Weights of a small GPT-style language model, trained from scratch on English Wikipedia.
Size: width 256, vocabulary 3624, 10.6M parameters.
Architecture: RMSNorm before each block, rotary positions, untied embeddings, normalized queries and keys, capped logits.
Each number is 50 + 12 x the weight over its row's rms, rounded and kept within 0 to 99. Layers, rows and columns count from 0. The size before them is the row's rms in percent of the matrix's.

# down: layer 3 MLP down (transposed), 1024x256, rms 0.0656, rows 820-825, columns 128-255
# up: layer 3 MLP up, 1024x256, rms 0.0716, rows 821-825, columns 128-255
down820 101:61 41 59 62 52 50 26 35 47 41 46 45 48 61 69 36 35 72 49 43 66 35 57 22 46 41 77 39 53 45 45 44 50 54 33 39 77 51 63 57 42 55 51 43 41 38 59 58 37 36 57 62 37 36 78 60 55 60 51 38 38 58 40 44 51 64 35 40 43 45 50 72 53 34 60 36 63 43 52 45 38 43 36 63 35 57 38 52 71 43 55 55 51 45 38 60 31 62 51 41 40 53 54 35 34 28 57 37 41 36 52 49 35 47 62 47 44 41 51 54 45 39 43 47 45 30 32 52
up821 088:60 33 69 64 38 56 82 40 42 46 56 61 63 58 52 49 27 35 58 55 62 55 66 65 34 45 39 73 53 64 39 39 58 57 56 41 53 60 49 58 44 47 32 56 55 41 57 48 37 52 63 30 37 38 35 49 54 67 61 46 52 42 57 37 55 41 53 80 53 34 28 54 48 62 35 46 36 40 56 59 59 63 64 45 47 74 50 37 44 80 55 39 08 51 40 60 48 36 59 41 44 50 58 46 21 32 53 41 72 44 74 39 51 66 56 64 39 64 45 50 50 56 46 49 51 53 45 62
down821 095:50 59 47 67 48 48 46 51 53 61 35 35 41 41 68 44 35 38 45 49 46 44 70 67 61 62 33 74 61 60 63 51 55 42 60 58 62 62 28 57 40 54 42 34 53 45 56 58 66 43 55 29 83 41 47 47 47 45 48 35 70 48 50 41 56 32 56 46 28 37 38 51 50 44 58 60 46 32 33 47 60 57 72 63 37 64 36 61 47 62 53 52 58 62 40 68 70 59 43 49 37 52 60 62 56 39 33 58 52 61 45 41 50 70 58 67 64 56 70 54 38 52 53 47 44 52 34 67
up822 103:33 52 66 53 78 74 54 55 60 53 66 65 65 56 64 55 50 49 62 49 56 40 86 34 40 52 49 53 69 30 52 50 57 45 63 50 38 39 46 54 59 41 39 55 41 32 41 73 43 50 41 56 34 34 47 71 50 68 44 39 55 57 27 68 44 54 45 55 25 40 69 57 36 61 42 64 41 75 60 54 36 40 55 39 54 51 55 45 26 42 43 44 45 61 67 42 58 59 34 47 50 46 52 43 49 30 40 37 49 32 43 46 55 65 70 60 70 54 36 52 39 67 44 64 58 52 49 54
down822 105:60 51 46 38 85 48 35 43 51 57 44 48 61 46 56 68 53 62 42 65 60 59 53 59 58 50 62 36 45 59 53 30 45 48 15 52 59 41 36 65 46 62 58 48 63 29 52 60 63 49 49 70 61 54 35 53 46 56 40 51 39 54 50 46 67 70 31 37 61 53 43 42 64 65 50 46 46 70 40 46 61 59 53 57 69 66 57 57 54 36 41 35 79 57 40 63 41 65 48 33 80 21 59 44 59 27 35 21 29 54 64 53 40 66 59 23 40 66 45 57 48 38 42 47 53 40 21 66
up823 101:61 50 25 34 57 55 37 39 48 58 55 48 53 59 55 63 49 27 54 69 61 68 48 37 37 47 40 68 72 51 42 35 55 53 70 73 27 55 35 44 31 45 28 63 60 63 37 48 55 52 45 42 55 43 40 46 62 50 44 71 67 35 50 72 54 83 39 29 55 32 31 73 56 46 57 48 59 46 38 47 21 56 40 66 63 42 64 45 54 52 38 45 29 49 46 62 73 52 36 66 64 62 45 42 56 38 64 66 63 44 64 71 52 44 43 52 36 59 49 58 52 49 50 49 39 48 48 42
down823 097:42 63 46 36 46 53 67 39 43 44 58 55 62 59 20 45 29 29 32 51 52 66 52 53 64 59 33 50 57 42 44 71 74 41 78 29 51 54 68 43 48 46 61 55 64 42 50 35 48 62 45 58 48 66 45 36 38 61 49 53 51 45 65 41 43 67 65 46 60 48 51 66 22 57 45 42 46 60 48 41 43 65 45 25 37 37 56 37 70 46 37 62 40 55 55 51 43 53 60 50 44 60 33 47 35 69 65 34 64 42 49 64 67 25 44 75 36 37 55 52 51 50 59 55 37 23 39 46
up824 097:57 50 59 71 45 51 51 57 40 54 50 77 52 69 29 46 65 45 37 51 55 71 44 59 53 55 28 43 50 47 59 48 48 49 57 53 55 55 37 66 43 54 49 53 40 45 36 45 50 71 48 53 46 46 59 36 45 15 56 48 48 23 25 51 61 35 18 53 59 59 43 40 56 62 45 34 47 48 41 71 40 34 57 73 48 64 23 45 51 37 62 68 18 59 44 67 46 29 47 76 55 51 43 62 58 53 52 31 41 34 51 55 65 24 70 67 55 53 40 48 63 66 33 70 46 57 49 59
down824 098:68 50 55 60 51 57 59 54 37 27 45 41 63 63 52 46 52 63 62 49 36 88 70 70 50 41 63 39 57 71 50 91 52 44 51 36 42 45 25 48 48 40 47 45 38 56 51 51 46 51 59 50 47 53 69 60 50 20 44 65 59 52 31 48 61 36 25 19 64 70 50 23 47 55 47 37 49 28 34 61 46 28 52 63 22 45 51 57 47 51 47 51 57 80 64 63 46 61 59 53 47 79 54 44 57 51 45 60 36 55 37 47 48 59 52 56 45 39 74 57 68 51 55 60 65 47 34 39
up825 096:69 54 45 61 49 80 45 56 42 63 53 41 48 41 41 57 50 38 64 28 73 60 51 76 44 62 60 51 44 54 57 52 64 64 45 65 56 62 59 26 47 50 42 57 34 69 61 43 67 53 33 52 59 33 53 55 63 55 62 60 55 50 59 70 70 36 53 54 55 55 18 73 69 50 45 45 57 60 56 58 59 70 66 50 35 29 56 56 76 41 60 54 53 58 31 65 64 35 45 55 53 45 60 46 44 60 53 78 65 51 61 66 52 48 55 39 47 44 53 60 40 48 55 63 37 57 19 28
down825 098:58 40 44 58 35 47 58 58 33 29 42 47 39 50 61 69 45 38 61 48 68 35 32 43 60 52 69 56 52 49 56 13 60 66 49 51 67 59 49 46 59 49 26 46 52 47 66 51 58 49 76 78 47 38 44 55 38 65 61 60 57 18 47 59 65 59 43 54 50 31 58 36 71 54 37 75 62 30 44 35 58 46 49 61 46 30 50 44 55 54 70 42 53 43 56 47 53 56 32 66 41 51 45 54 57 58 54 38 51 76 50 47 49 33 39 56 62 47 50 59 60 67 67 55 47 74 58 55